Part of a small language model's weights.
Size: 15 layers, 7 heads of 64, 44M parameters.
Architecture: LayerNorm before each block, learned positions, biases, tied embeddings, capped logits.
Training: a variant of Muon for these matrices, 7741 steps.
Each number is 128 + 24 x the weight over its row's rms, rounded and kept within 0 to 255. Layers, rows and columns count from 0. The size above them is the row's rms in percent of the matrix's.

# layer 4 MLP up, 1792x448, rms 0.0991, rows 884-1003, columns 56-111
size [ 92 102  99  88 117 107 103  91  94  87  96 102  95 101 116 112  95 104 106 108  98 101  95 103  90 103  98 100 101  93  92  86 105  92 108  93  97  94  91 100 101 111  97 102 104  93 104 104  83  95  97  96  98  96  93  96  94  96  81 105 102  98  99  98 100  96 103  98  77 100  95  85  98 103  98  95 105 103 111 104 100 106  97 108 102  95 102  95  90  90  98  94 100  88 100 105  94  98  92  94 104 108 117  97  87  89 100 101 106  93  93 100  99 106 120  90  99  96 115 103]
[[107 108 145  92 100 121 158 170 120 143 129 104 154 183 136 125 171 122  71 153 123 102 180 126  87 120  99 148 132 142 162 102 123 127 127 189 115 110 107 129 145 123 116 102  84 136 126 161 167 112  95 127 112 123 147 113]
 [162 120 132 109 157 137 135 141  92 148 149 106 142 148 118 158 125 123 111  97 162 164 117 144  90 152 122 148 137  82 124 153 119 157 124 166 109 136 123 130 159 117 117 111 167 117 144 119 156 144  93 111 140 111 151 151]
 [159 154 154 118  97 137 147 144 103 121 111 135 101 128 107 156 153 105 113 135 122 139 148  80 169 174 103 126 121 124 102 122 133 142 135 141 141 142 122 140 131 157 128 136 133 101 141 110 132 115 136 141 114  82 127 130]
 [161 166 141 107 170  98 163 132 110 157 124 128 132 161 124  97 117 109 149 134 136 126 134 135 142 140 134 138 103 112 140 114 145 132 126 159 129 141 120 107  94 132 114 130 114 133 109 115 125 158 137  83 111 158 102 146]
 [140 124 136 162 154 153 144  96 111 134 114 150 174 112  78 122 106  84 121 169 127 165 157 150 128 121 196 157 109 124 126 147 115 115  89 152 122 161 143 116  82 145 107 134 118 127 142 110  99  87 177 167 137 134 115 149]
 [111 127 149  88 119 152 114  94 118 156 150  69 179 157 100 133 136 114 136 158 122 102  96 171 136 107 133 107  81 118  80 146  95  64 120  95 105  77 136 117 132 152 121  98 157  81 161 117 160 152 122 113 118 101  84 170]
 [ 95 124 134 120  97 164  92 159 185 156  93 122 103 132 122 123  91 146 192 112 104  94 167 118 134 126 108  63 129 154 131 107 142 157 173 178 141 154 145  96 185 128 157 127 137  92 145 111 104 109 137 107  79 188 141 147]
 [141 139 173 166 156 132 116 105 126 115 111  95 128 181  98 122 141  85 132 124 142 182 114 145 144 133 120  71 163 100 112 158 177  96 153 130 111  93 135 134 139 168 134 136 147 145 119 131 142 185 145 160 157 128 130 139]
 [148  91 175  78 150  72 130 125 115 140 129 154 131 129 128 114 124 153 123 110 100 122 110 148 165  85 120  97 153 118 146  89 128 131 117 137 155 124 130 117 123 156 135 132 137 153 110 103 104 134  92 149 178 136 137 139]
 [137 119 126 121 148 119 126 121 146 129 110  83 151 168  89 153 157 132 121 158 123 117 129 103 137 125 144 108 103 129 129 100 116  84 107 158 160 115 111 130 128 107 109 130 138 120 141 138 129 145 110 142 165  96 115 172]
 [ 89 125 101 140 123 104 119 114  76 143 128 117 136 109 149 156 136  67  90 133 154 140 129 102 119 147 131 138 133 138  88 112 134  79 109 155 111 108  83 125  91  80 120 104 170 136 153 170 115 126 182 127 167  77 136 145]
 [136 142 125  73 125 168 158 108 132 128 130 109  88 116 123 103 112  93 128  96 113 149  94 132 141 142  98 129 149 173 124 117 189 126 159 122  91 103 168  72  82 133 129 133  85 118 133  99 149 130 104 105  72  90  87 159]
 [142 148 114  86 144 165 125 112  94 115 122 152 127 154 101  89 132  70 122 155 170 162 136 146 140  96 136 157  97 116 126  87  91  80 119 111 102 120 170 171 139 156 134 126 111 140 119  69 117 120 174 108 108 142 130 144]
 [126 123 167 100 145 124 152 108 124 139 123 210 119 170 145 122 153 107  88 152  92 162 148 127  98 145 183 105 107  99  87 157 133 116 143 122 153 134 127 152  89 108 133 113 158 129 117 107 170 138  95 103 126 152 146 138]
 [113 145 125 134 114 146 158 114 144 155  99 111 141 100 165 140 111 119 132 130 126 143 117 105 132 123 121 122 180 152 119  91 129 144 123 134 179 145  85 147  94 126 137 104 121 150  91 131 143 138 145 141 143 164 136 142]
 [129 172 129 121 109 112 103 105 117 124  96 147  98  92 138 131 145 137  84 189 154 138 138 135 136 160 160 139 162 129  95 106 168 103 152 110 144 152  93 155  97  93 118 111 157 116 146 125 138 129 120 129 154 117 150  99]
 [113 138 159 135 158 117 136 104  99 130 136 126 110 155 122 119 104  79 130 102 181 122 119 128  79 127 123 128 127  80 114 104 126 182 107 158 136 154 129 136  98 109 120 144 137 111 151  88 107  75 162 140 173 160  88 116]
 [131 154  95 156 155 104  94 141 135 113 138 131 128 120 120  94 126 135 122 115 126 122  95 109 123 110 136 124 121 133 130 151 122 119 106 134 123  71 116 144 129 125 115 156  94 145  90 142 132  83 153 122 143 110 130 109]
 [144 133  91 165 128 118 130 138 148 137 154 150 127  80 140  77 105 138 106 132 156 166 165 144 125  77 124 172 112  82 108 125 114  78 126 148 134 112  97 118 138 133 149 121 117 118 134 109 131  88 150 145 163 129 107 143]
 [119 142  93 148 150 105 113 118 125 152 118 101 137  61 177 144 135 117 128 117  98  86 145 106 161 139 117 140 129 174 120  90 147  91 127 111 146 139 129 109 149 122 155 147 132  84 106 149 108 138  88 145 156  93 154 136]
 [142 133 151  90 108 153 128 128 117 165 131 125 113  78 157 121 139 160 120 110 125 148 127 157 104 152 126  96 177 142 136 137 132 137 109 125 142  92  90 137  62 119 119 131 113 158  97 145  99 142  96 150 120 166  87 145]
 [103 126 151 103 107 128 105 142 107 123 101 139 151 123 163 136  97 126 134 170 162 141 127 134 136 131 116  82 145 126 157 127 136 127 150 101 124 131 137 168 132 120 166 128 138 151 127 150 114 147 129 119 161 146 145 113]
 [117 144  81 105 168 157 118 184 134 142 117  78 117  98 118 162 121 155 133 152 115 148 119 148 160 130  92 160 189 100 125 128 182 119 144 153 101 105 105 117  87 130 137 123 157 170 100  82 131 112 141 101  91 152 128 159]
 [145 131 123  93 152  84  78 140  87 130 161 132 135 104 175 105 175 106 107 125  58  94 114 124  88 137 161 167 135 111 132 150 153  95 109 141 137  94  89 119 117 123 110 166 104  58 107 133 137 120 153 119 130 131 113 142]
 [151 105 121 130 138 134 121 123 139 131 107 118 142 104  96 168 135 111 108 159  64 152 110 113 132 175 126  94 132 163 153 151  57 159 146 109 164 147 182 159 151 127 139 108 121 111 113 105 123 121 168  87 129 146 166 166]
 [110 153 180 147 135 163 120 115 122 113 104 111 125 125 125 167 132 136 108 124 154  80 152 113 121 100 130 128 138  75 140 131 123  88 151 113 155 112  74 145 104 171 147 137 111 140 158 133 117 103 135  95 176 134 143 112]
 [122 143 148 122 141  88 119  96 157  95 142 132 157 156 115 142 111 120 156 151 116 141 107 122 110 154 175 137  64 105 149 113 124 151 162 156 134 109  88  88 110 155  81 102 138 142 113 134 139 111 155  84 138 131 152  99]
 [136 124 137 101 166 169 126 103 120 158  89 133  93 136 176 148 139 125 131 108  90 114 165 177 141 130 106 116 157 114 118 130 131  91 110 131 129 131 118 102  67 116  96 129 139 154 127 117 112 142 127 111 132 108  97 152]
 [127 123 105 117 116 119 151  70 139 148 132 123 171  91 122  98 151 157 109 130 120 133 146 114 116 112  78 117 118 170 113 107 118  77 100  94 128 117 129 168 173 105 154 142 123 136  83 134 144 161 120 140 129 138 119  94]
 [ 87 107 101 133 168 160 147 178 140  99 122 150 135 126 142 111 106 141  95 108 136 168 131 114 123 131 128 111 152 116 126 160 145 115 120  96 193 131 159 117 146 171  92  93 152 102 128 147 102 117 148 109 102 104 121 131]
 [126 111 106 133 120  88 137 204 137 112 123  95 120 151 138 142 163 136 149  75 120 126 124 107  76 148 132 130 117 143 158 156 104 140 127 104 156 138 144 126 134 128 128 124 147  71 106  94 119 134  96 104 145 125 105 141]
 [112 142 115 144 132 109 148 113 134 112  93 135 135 141  93 105  98 139  97 113 111 107 117 187 154 100 149 104 148 144 189 135  77 134 119 147 174  88 116 184 148 142 107 124 141 130 121  89 118 137 101 149 132 136 134 113]
 [163 120 119 135 109 134 118 134 162 173 132 129 130  85 166 102 192 147 148 105 135 179 114 130 158 107 111 163 126 142  94 116 152 167 174 172 151  77 148 106 147 126 153 144 132 137 123 144  93 128 131  99 105 132 165 130]
 [178 135 132 151 155 100 130 128 169 104 148 107  91 134 126 127 140 147 122 110 160 123 118 103 131 118 108  73 135 114 142 120 112 145  80 127 175 102 115 145 167 139  83 132 137 143 132 160 167 142 108 139 134 130 129 135]
 [105 184 114 115  98 150 141 101  87 132 150 139 141 112 107 166  94 121 108 131 167 138 110  87 128 145 123  96 120 115 105 140 103 130 163 132 157 139 144 175 111  89 138 167  77 110 131 119 142 108 107 116 116 121  91  75]
 [115 153 128  95 151 116 119 109 125 125 110 120  99 134 148 157 147 130 144 110  91 103 145  65 131 149 139 151 156 121 135 101 133 116 142 124 134 140 167  81  75 113 131 159 134 133 123 129 167 156 147  96 128 164 150 145]
 [126  79 103 146 130 127 110 117 146 131  96 127 149 105 140 108 120 134 132 122  79 107 111 153 145 157 126 120 110 138 158  78 169 109 145  77 148 149 168  92 141 107 140  69 123  88 154  87 114 120 107 134 109 146 114 109]
 [121 137 115 147 124 149 131 145 154 124  80 134  73  92 146 116 150 143 120 137  89 138 114 128 109 117 128  73 104 146  89 100 107  94 133 121 146 121 126 107 157 145 111 101 141 144 194 156 139 139 156  97  90 166 133 155]
 [ 99 116 130  97 175 168 142 129 156 147 183 115 150 121 129  97 156 132 124 159 177  94  90 144 140 119 113 119 143  69 139  97 125 108 166 151 107 142 134 166 172 146 119 121 113 128  88 151 145 109 126 112 157 120 143  90]
 [151 139 127 127  91 137 172 148 156 151 129 134 134 203 123 105 143 157 147 129 139  74 158 132  99 135  60 142 102 145  87  66 110  95 136 160 113 101 138 181 172 106 141 135 127 129  78  92 109 130 123 145 104 102 101 123]
 [140 109 141 129 121 150 122 123  62 168 133 105 134 110  87 144 126 113  88 127  90 123 125 121 139 154 121 120 103 146 186 152 116 147 148 121 105 117 130  84 145 141 166 131 109 110 100 124  98 134 142 132 149 155 102 123]
 [132  96  85 104 123 113 128 130 129 137 130 121 131 170 156 149 109 125 173 140 138 103 164 132 126 131 136  97 135 142 167 158 117 132 128 123 138 168 116  99 120 129 118 167 108 136  92 123 117 109  95 105  96 106  97 144]
 [137 141 161 103 135 124 171 129 124  92 103 165 123 125 121 152  71 102 126 134  96 134 108 102 151 135  95 108 104 101  87 109 139 114 107 119 163 186 125 139 114 112  81 120 111 122 107 113 149 125 134 143 149 136 128  88]
 [152 113  98 159 123 146 133 138 140 102 191 170  87 111 145 108 123 136 123 154 148  95 113 147 132 123 104 130 147 126 117 146  99 101 132 158  88 140  53 180 160 186 112 124  95 119 112  60 149 123 107 143 128 100  95 122]
 [ 96 123 145 120 116 163 139 139 137 103 123 155 107 106 149 165 120  81 142 133 171 118 123 144 142 107 138 100 140  97 156 131 153 163 113 147 169 137 110 126 148 139 130 125 129 125 162 120  68 123 143 116 149 110 162 161]
 [ 77 138 143 129 166 102 119 125 134 156 131  88 120 115 133 126 166 161 160 146 112 104 179 117 141 114 108 141 126 143 120 133 141 107 116 157 150 129 129 101 148 121 145 100 166 123 161 139 146 116 130 136 106  90 161 124]
 [111 119  94 142 147 168 114  95 124 127 172 110 130 101 180 173 153 139 121 101  94 138 173 140  91 138  90 145 147 158  90  81 128 138 123 191 144 134 108 125 106 104 152 109 134  80 134 113 121  96 132 136 172 121 121 138]
 [120 133 122 145 115 120 105 122 131 115 124  60 159 128  83 150 115 122 168 130 120 166 136 154 134 121 166 124 150 137 158 166 138 171 142 136 145 106 160 143 121 135 159  98 123 130 122 143 115 110 141 128 112 124 109 107]
 [136 145 115 140 123 157 146 139 121 119 139  89 140  88 131 154 187 126 158 117  96 105 158 129 123 135 162  96  95 132 125 151 126 118 125 126 114 169 116 126  84  90  65  93 118  95 113 130 134 104 132 114 106 124  82 174]
 [114 111 150 133 133 154 113 132 118 131 104 125 124 124 169 164 171 135  96 154 113 117 104 113 125 107 119 117 114 132 166 181 108 139 117 169 171  83  83 130 108 107 109 104 109 108 151 126 119 160 123 147 129 142 178  74]
 [113 150 168 135 100 112 123 108 122 123 106 117 108  91 146 160 149 126 152 113 165 135 110 124 136 142  46 146 111 154 124 128  85 125 113 103 147 132 129 121 165 148 137 119 152 119 154 136 140  92 148 137 127 122 115 138]
 [124  87  94 140 131 131 146 133 127 128 128 105  79 159 109 158 130 132 102 155 108  90 148 133 139 140 153 103 144 109 123  82 150 110 145 134  95 133 116 130  74 128  73 141 144  91 153 145  78 120 115 136 126 115 120 148]
 [129 117 115 153  55 108 140 147 162  93 143 157 138 176 128 113  90 100 152 152 118 128 133 118 151 163 133 145 100 116 154 103 149 166 175 120 150  74 134 167  92 145 160  91 136 163 141 144  75  92  90 128 114 133  98 147]
 [133 110 133 135 129 104 109 125 150 119 133 153 110 108 108 109 134 114 103 108 116 132 114 102 103 146 105 115 140 132 116 118 126 149  84 118 178  84 122  86 139 105 201  90 146 143 102 149 141 165  95 130  95 106 104 105]
 [101 148 124 153 112 114 118 150 139  94 130 155  96  93 139 119  96 143 131 176 154 158  79 102 108 148 135 149 117 141 139 130 110  93 146 113 158 109 107 123  57 116 131 123 152 155 164 124 105 112 139 105 123 114 103 142]
 [123 142 112 109 146 138 103 116 137 157 126 125 100 145  90 127 129 107 149 142 121 144 150  94 142 113 105 143 125 128 113  87 117  93 144 116 200  88 128 151  80 108 131  83 113 137 118  71 126 147 105  98 134  91 136 124]
 [126 100 116 161 129 119 150 166 114 141 106 108 164 112 146 139 177 126 137 131 137 148 126 143 119 132 154  68 127 155 142 113 131 116 137 152 103  91 179 129 169 131 126 105 151 122  95  97 114 120 144 138  83 132 100 129]
 [125 124 102 124 135  91 118 155 103 132 145 145 123 115  68 121 181 128 130 127 104  96 132 133 151 140 111 114 142 132 150 135 127 172  98 121 155 102 142 161 154 127 139 120  97  95 170 126 161 130 162 111 147 141 164 118]
 [128 133 111 131 111 139 119 124 160 123 120 127 146 144 124 131 140 134 133 145 113 104 141 135 124  77 141  97  98 113 103 143 113  94 163 167 143 141 102 156  98 180  70 127 151 114 107 152 161 127  81 140 110 130 155  87]
 [152 120  95 106 167 122  85 140 126 126 164 146 163 164 149 172 156 120 130 154 147 140 136 135 107 178 140  96 106  49 146 126 122 124 158 117 143 113 135 164 160  64 141 137 128 121 109  97 111 151 138 100 105 117 126 139]
 [115 162 111 119 169 107 128 153 143 121 139 110  86 101 153 103 121 129 105 124 191 166 136 131 149 119 176 130 143 134 119 156 142  91 102 125 102 140 161 103 132 141 126 144 111 131 151 103  89 126 137 134 124 133 140 163]
 [ 64 146 150 118 133 184 131 130 168 131 100  88  83 126 111 115 128  93 146 124  75 120 151 167 123 143 144 119 168 139 145 136 119 108 161 106 118 161 152 114  93 118 101 122 120 141 127 131 182 156 104 147 126 114 137 140]
 [102 119 133 135 123 121 167 102 107 154  89 167  77 151 137 111 161 105 144 130 169 122 129  85 111 108 144 114  98 120 150 148 145 174 126 130  99 152  81 144 135 120  79 147 132 151 135 146 170 174 118 124 103 135 122 124]
 [162 133 144 156 119 110 126  83 102 134 138 127 121 126 102 145 110 135 123 133 162 131 130 140 162  82 117 157 170 136 140 136 160 154  81 149 129 168 150 120 158 125 148 148 138 144 134 119 110 128  97 115 133 119 199 137]
 [112 135 154 108 164 126 109  91 157 137 115 179 139 130 170 121 140 132  68 145 147  94 142 149 118 173 143 132  81 131 118 139  91 134 119 102 156 157 123 116 144 133 142  94 136 134 117 141 158 113 151 159 146 194 117 105]
 [109 149 125 111 109 148 155 126 107 133 149 145 156 122 160  98 138 146 148 137 120  95 157 115 152 128 124 116 110 115 146  72 142 118 144 133 120 158 104 111 137  97  99 109 126 103 113 121  86 103 109 164 137 155 156 145]
 [133 117 156  99 140 139 109 108 135 131 130 103 133 110  94 114 119 114 115 139  89 106 117 116  74 112 123 110 106 128 142 164  89 133  99 142 148 146 111 161 121 116 130 159 146 120 148 122 162 113 110 118 181 104 160 132]
 [101 128  85 127 111 150 134 127 125 107 142 137 160 140 143 138 126  99 163 135 113 167 117 153 122 123 133 177 111  95 167 143 143 137 137 177 124 187 120 119 147 124 103 144 137 158 136 106 117  91 150  84 152 122 150 117]
 [ 87 117 121 147 118 127 117 133 112 108 123 156 143 122  84 129 147 111  80 110 171 154 112 156 106 128 185 155 131 120 112 154 102 148 163 129 175 107 146  97 125 108 130  78 154  88 143 152 127 125 138 161 132 124 162 116]
 [119  96 113 146 119 143 164 143 132 111 115  98 123 150  98 113 130 102 117 145 127 128 143 118  90 130 126 147 145 104 147 117 124  60 139  97 151 118 109 130 110 149 153  93 153 110 125 155 124 135  94  99 143 122  91 174]
 [101 137 160 123  93 125 119 124 121  85 131 130 173 129 110 157  92 104 141 159 185 101  98 134  88 136 147 132 159 108 156 131 112 174 157 109 132 140 127 146 129 183 174 170  77 144 121 114 102 167 127 105 145 159  92  83]
 [127 150 137 126 125  96 140 120 172 143 127 159 105 158 135 126 149 118 164 116 140 125 101 103 107 137 155 120 144 113  93 149 117 106 205 126 144 149  81 137 149 121 119  99  93 165 141 126 147 151 143 115 125 149 144 112]
 [109 184 159 129 130 105 170 117 108 200 135 132 107 100 133 120  94 131 123 142 119 116 152 108  66  99 111 111 139 143 105 149 134 165  92 133 157 111 123 120 129  90 161 102  90 147  81 104 104  91 147 140 164 106 115 106]
 [117 118 140 178 143 167 134 144 137 124 126 131 129  99  95 112  88 117 145 154 156 120 138 104 145 142 116 136 117 149 108  89 141  86 142 138 119 138 117 155 119 128 114 162 126 100 109 186 114 134 149 121 129 170 133  93]
 [114  72 160 127 138  71 122 128 137 115 128  79 169 138  92 131 143 142 107 137 149 164 104 137 108  90  95 135 176 103  97 104 152 149 148 157 136  77 118 113 130 115 172 128 134 122 122 109 127 102 113 148 125 179 128 128]
 [142 117 113 136 128 138 100 135 147 180 104 161 129 131  79 104  80 101 111 147 125 166 120 138 115 135 115 144 142 128 131 111  91 159 108  88 158 147 152 131 155 112 171 106 139 103 120 158 114 122 159 142 135 106 185 128]
 [133 114 138 153  82 126  80 113 102 100 160 139  85 102 138 120  95 127 126 116 107 145 111 139 132 161 123 141 106 128 113 142 109 100 146  86 166  81 127 131 147 107 183 127 130 149 132 110 113 107 133 102 126 117 105 105]
 [131 177 127 172  93 151  71 139 152 163 155 128 119 109 123 109 113 160 138 106 102 131 121 132  95 138 142 123 121 115  98 112 100 132  89 107  78 146 137 136 113 116 110 137 118  91 138 157 150 151  89 125 118 116 131 123]
 [157 143 154 131 117 112 113 128 135 138  96 143 134  69 163 152 100 144 108 131 140  64 139 106 145  98 127  82 146  87 103 123  97 108 131 120 127 142 146 134 166  96 106 158 137 151 105  87 121 170 130 142 150 120  58 142]
 [142 136 176 119 113 117 107 126 183 129 152  71 145 145 125 156 119 115  82 162 109 127 114 116 111 123 103 157 161 130 124 107 158 130 135 113 114 124 143 157  89 115  88 136  83  79  99 109 134 113 121 134 152 162 115 124]
 [152 121 125 125 109  86 168 141 132  78 115 136 123 109 161 150  96 134  92 151 127 159 119 163 141 123 138 111 116 159 130 162 127 132 152 147 185 144 137 127 126 125 130  95 136 109 145 118 118 115  99 176  75  74 119 147]
 [139 127 148 128 119 139 166 146  66 142 126 140 122 138 136 153 139 157 142 123 173 159 102 102 125 145 102 120 166 104 135 121 151 125 142 119  88 103 106 150 127 122 133 112 129 150 127  96 123 122 132 124 119 155  65 119]
 [119 108 127 124 112 134 119 110 127  89 105 103 162 121  89 145 140 120 121 167 151 141 133 123 139 102 112 153 110 131 112 165  99 116 159  77 139 146 144 124 121 133 175 174 150 145 152 129 136 136 151 134  96 147 118 151]
 [122 132 106 131  83  94  99 124 162 106 116 115  90 111 157 117 128 173 111 105  64 144 142 103 139 132 123 143 143 110 126 124  87 134 141 136 127 145  91 131  94 160 132 116 122 122  62 151 102 143 136 103 120 141  89 139]
 [ 85 133 110 163 107 116 116 123 141 127 101 116 160 164 156  91 110 130 122 128  71 144 109 166 120 120  96 115 152 151 117  78 112 123 109 138 130 109 127 133 108 109  77  95  92 128 110 146 152 124 118 126 145  89 125 135]
 [138 159  92 168 140 174 151 152 138 107 125 125 126 131 131 143  62  97 145 107 134 110 112 130 118 128 113  98  83 158 173 131 156 101 115 113 115 162 131  95  83 158  98 173 101 124 107  96 143  91 127 164 117 141  94 133]
 [136 159 141 104  85 105 129 129 140 153 141 133 105 113 106 135 105 103  99  86 124 106 129 107 137 127 117 130 122 152  92 119 141 172 125 132 123 146 143 148  95 137 133 103  94 120 114  92 120 145 118 108 155 183 124  96]
 [165 124 132 144 130 120 103 117 159  94 132 101 160 125 110 117  86 154 163 112 113 126 163 101  90  87  96 105 103 154 134 148 136 131 111 106 202 120 146 122 106 149 126 145 133 159 125 153 121 117 142 107 136 121 110  99]
 [120 104 105 142 136 112 176 128 167 160 143 154 146 153  84 119 121 110 141 149 155 145 113 117 103 128 164 122 138 131 129  84  90  95 169 110 127  99 132 167 124 129 121 110 156 136 120 130 151 152 121 191 131 184 112  92]
 [149 183 114 135 109 145 131 129 131 138 137  92 117 113 153 114 117 166 135 136 159 129 126 143 123 116 156 140 107  84  98 120 120 127 108 161 106 119  80 142 126 127 142 116 138 113  88 118 106 109 149 103 136 145 104 115]
 [123 126 124 158 139 121 108 144 155 113 134  89 105 109 136 183 158 113 133 162 133 105 109 134 119 108  96 103 113 172 101 133 114 112 156 117 184 118 113 142  89 127 126 114 119 122 139 135  82 132 107 155 132 164 121 131]
 [116 138 149 106 106 146 153 115 135 149 134 115 143 155 118 131 136  85 102 138 130 117 108 142 135 151 167 107 148 104 164 170 162 141 137 133 172 140 125 144 112 122  99  96 108 122 101 153 152 109 126 176 110 172 120 136]
 [111 141 138 105 134 147 149 136 107 125 138 118 131 204 113 137 110 133 111 128 171 165  79 118 110 127 116 128 133 151  91 138 134 148 156 112 161 141  56 120 156 107  83 136 134 100 111  96  88 170 177 114  78 109  90 161]
 [133 150 106 161 102 144 133 108 139 119 157 124 148 117 116 150 139 117 139 115 135 122 134  75  97 137 157  93 125 134 142  94  93 167 115 139 124 124 125 109 160 133 131 118 113  87  99 149 120 181 132 167 135 140 106  66]
 [128 119 169 134 146 120 137 140 134  98 113 112 133 143 143 118 147 107 131 142 101 155 155 147 110 132 124 127 170 123 137 118 157  79 124 158 152 117 124  90 133  97 165 112 122 111 104 175  99 139 154 100  85 112 144 107]
 [146 110 131 110 144 127 113 168 112  61 138 110  87 179 162  95 150 116 148 136 151 100 134 156 115 107 135 147 137 165 100 127 150 108  88 117 135 127 132 128 184 153 124 143 143  91 112  98  88 114 116 137 124  77  60 146]
 [118 137 126 121 164 135 105 114 159 115 139 126 132 128 116 101 184 125 138 113 178 119  98 145 130 136 125 104 142 144  84 112 136 124 107 124 196 125 183 109 134 137  96 186 132  94 127 167 138 135 126 148 186 133 105 154]
 [121 147 146 131 106 151 148 100 137 165  85 115 112 124 126 120 124 116 147 126 143 121 126 158 126 109 107 135 109  87 146 126 150 186 124 125 164 112 150 156 126 167 150 109  75 168 109 107 127 154 133 100 130  81 141 150]
 [126 133 124 136 138 135 122  95 143 103  77 116 164 156 136 106 140 137 126 187  94 128 129 172 116 151 130 146  65 127 131 149 158 118  91  75 177 116 161 124 101 110 159  97 147 169  98 138 120  90 149 122 130  94 142 172]
 [122  93 110 115 126  89 124  82 135 105 135 172 132 161 135 119  69 106  90 136 101 104 101  99 121 126 146 148 174 139 138 134 122 106 156 133 151 172 152 162 142 118 143 112 154 133 152  83 144 114 115 130 139 138 135 146]
 [134  69 138 120 114 122 142 140 128 148 119 160 106 131 136 153 155 118 109 143 157 142  97 145 114 144 124 121 115 127 101 155 126 144 157 145 170 109 147 148  90 105 134 122 129 100 123  77 123 138 171 101 142 156 113 132]
 [123  96 122 115 133 122 177 117 153 101 137 108 112  93 118 142 126 142 121 113 133 132 114 180  90 131 113 164 167 152 146 125 125 128 112 133 105 144 150 162 124 126 143 129 129 132 133 162  84  95 107 117 138 105  96  95]
 [123 102 100 131 105 123  86 147 118 140 144 130 153 104 112  91 128 129 153 144 120 133 119 187 152 109 120 104 127 120 123 124 147 134 104 108 110 127 110 128 163 145 166 138  98 144 118 145  91  91 152  95 114 157 140  97]
 [ 87 106 155 137 161 150 107 147 140 126 130 173 111 155 133 101 104 143 114 131 112 147 107 127 145 139 111 104 114 106 136 131 125 122 128 134 178 120 107 110 135 162 130 110 122 126  56 147  84 139  90 150 177 159 156  81]
 [177  88 129 144 110 138 143 124 113 165 174 132 145  96 144 134 156 134 124 104 115  83 126 137 100 110 146 155 107 168 114  80 170 131 120 133 146 143 143 132 121 119 108 120 147 129 125  91 113 150 125 124 148  94 129  86]
 [170 165 135 122 115 104 135 117 141 137 123  99 140 150  74 142  75 107 118 112 102 115 120 132 172 152 162 135  88 170 132 122 135 106  92 128 123 131 116 136 110 161 119 156 136 160 113 150 110 126 107 114  98  88 103 153]
 [101 127  86  99 151 152 181  96 152 109 162 145 140  93  95  95 126 133  67 155 119 105 129 154 187 122 148 124 112 124  98  90 108 121 146 155 167  78 101 162 128 155 165 137  95 123 125 131 135 106 130 165 115 122 137 147]
 [107 157 102 137  82 143 170 101 111 102  95 136 114 154 121 129 126 137 132 122 149 149 150 148 143 114 145 117 105  80 100 112  98 130 148 124 112 113 121 134 124 123  90 113 120 113 139  94 129 156 116 156 148 134 130 137]
 [112  86 125 113 161 132 116 105 145 136 137 140 143 173 169 124 115 106 134  94 127 176 140 119 121 134 122 145 124 104 125 133 153  97 147 133 117  86  87 128 154 109 109  94 107 111 155 159 108 104 147 119  82 126 132 126]
 [ 89 144  97 148 195  88 140 147 132 121 129 148 172  93 112 130 148 149 111 129 133 112 123 120 187  87 134  57 147 129 144  95 167 146  98 135  79 124 130 118 130  94 144 122 146 141 134 140 133  86 134 118 131 104 154 133]
 [122 126 102 116 134 154 136 106 117 131 152 111 128  90  77 148 139 124  95  92 115 126  95 106 132 124 123  38 146 128  61  96 135 107 134 109 126 111 133 122  94 122 128 129 144 116 120 151 132 142 130  84 153 130 126 112]
 [113 138 136 139 113 139 174 165 130 152 113  79 126 132 115 123 128 132 102 137 156 153 156  96 131  74 143 110 121 135  90 113  87 125 132 147  92 112 102 150 118 100 172 161 124 139 101 132 168 143 125 139 122 129 131 113]
 [127 100  81 162 121 116 104 134 131 117 129 122 100 174 128 118 128 112  78 140 105 128 118 158 122 104 105 119 141  96 137 167 117 133 112 155 126 151 119 168 113 136 109 184 165 108 100 103 135 144 160 168 123 156 124  76]
 [178 107 109 146 104 125 161 137 130 139  85 115  96  84 104 133 129 138 142 156  86 167 137 119 113 156 101 126 139 109  52 153 138 145 120 101 117 142 158 137 121 137 152 149 145 154 124 131  92 165 152 139 118 100 107 136]
 [134 169 173 113  85 108 164 134 125 165 145 119 122 154 148 132 127 132 119 124 112 131 135  98 179 112 145 107 150 129 178 134  93 132 148 124 132 173 105  92 118 124 116  72 100 120  73 175 141 129 136 167 114 158  76 100]
 [132 176 141 159 138  98 166 135 143 149 144 117  92 141 136 159 153 112 160 166 151 100 146 125 140 133 131 100 115 153  97 116 120 125 105 126 161 106 116 132 102 120 145 151 100 151 119 117 161 125 108 131 133 170 132 103]
 [124 144 117  96  73 101 108 125 160 118 116 135 123 132 137  94 138 137 138 157 139  91  90 136 143 141 131 134 149  83 133 126  98 103 169 114 138 131 150 144 167 113 127 121 104 120 152 157 158 128 122 126  95  91 119 120]
 [165 142 143 143 123 117 152 105 111 136 176 106 155 150 124 130  98 108 131 131 100 133  93 122 134 109 105 127  96 109 121  87 138 151 108 124 129  88 114 180 127 121 121 125 134 118  94 115 104 136 128  87 123 174 107 138]
 [149 139 106 100 183 146 114 153  97  79 146 158 101 157 146  94 111 127 150 139 111 128 111 113 123 115 181 141 125 124 136 159 142 141  98 127 168 116 131 164 115 181 120 126 143  84 170 120 111 127 139 118 145 137 122 117]
 [114 141 168 139 114 165 142 129 102  80 182  39 126 128 149 162 165 138 144  94 105 130 141 103 106 141 130  99 124 135 126 110 149 163 152 184 146 142 142  88 106 102 149 111  89 159  98 132 123 113 141 131 112 124 113 170]]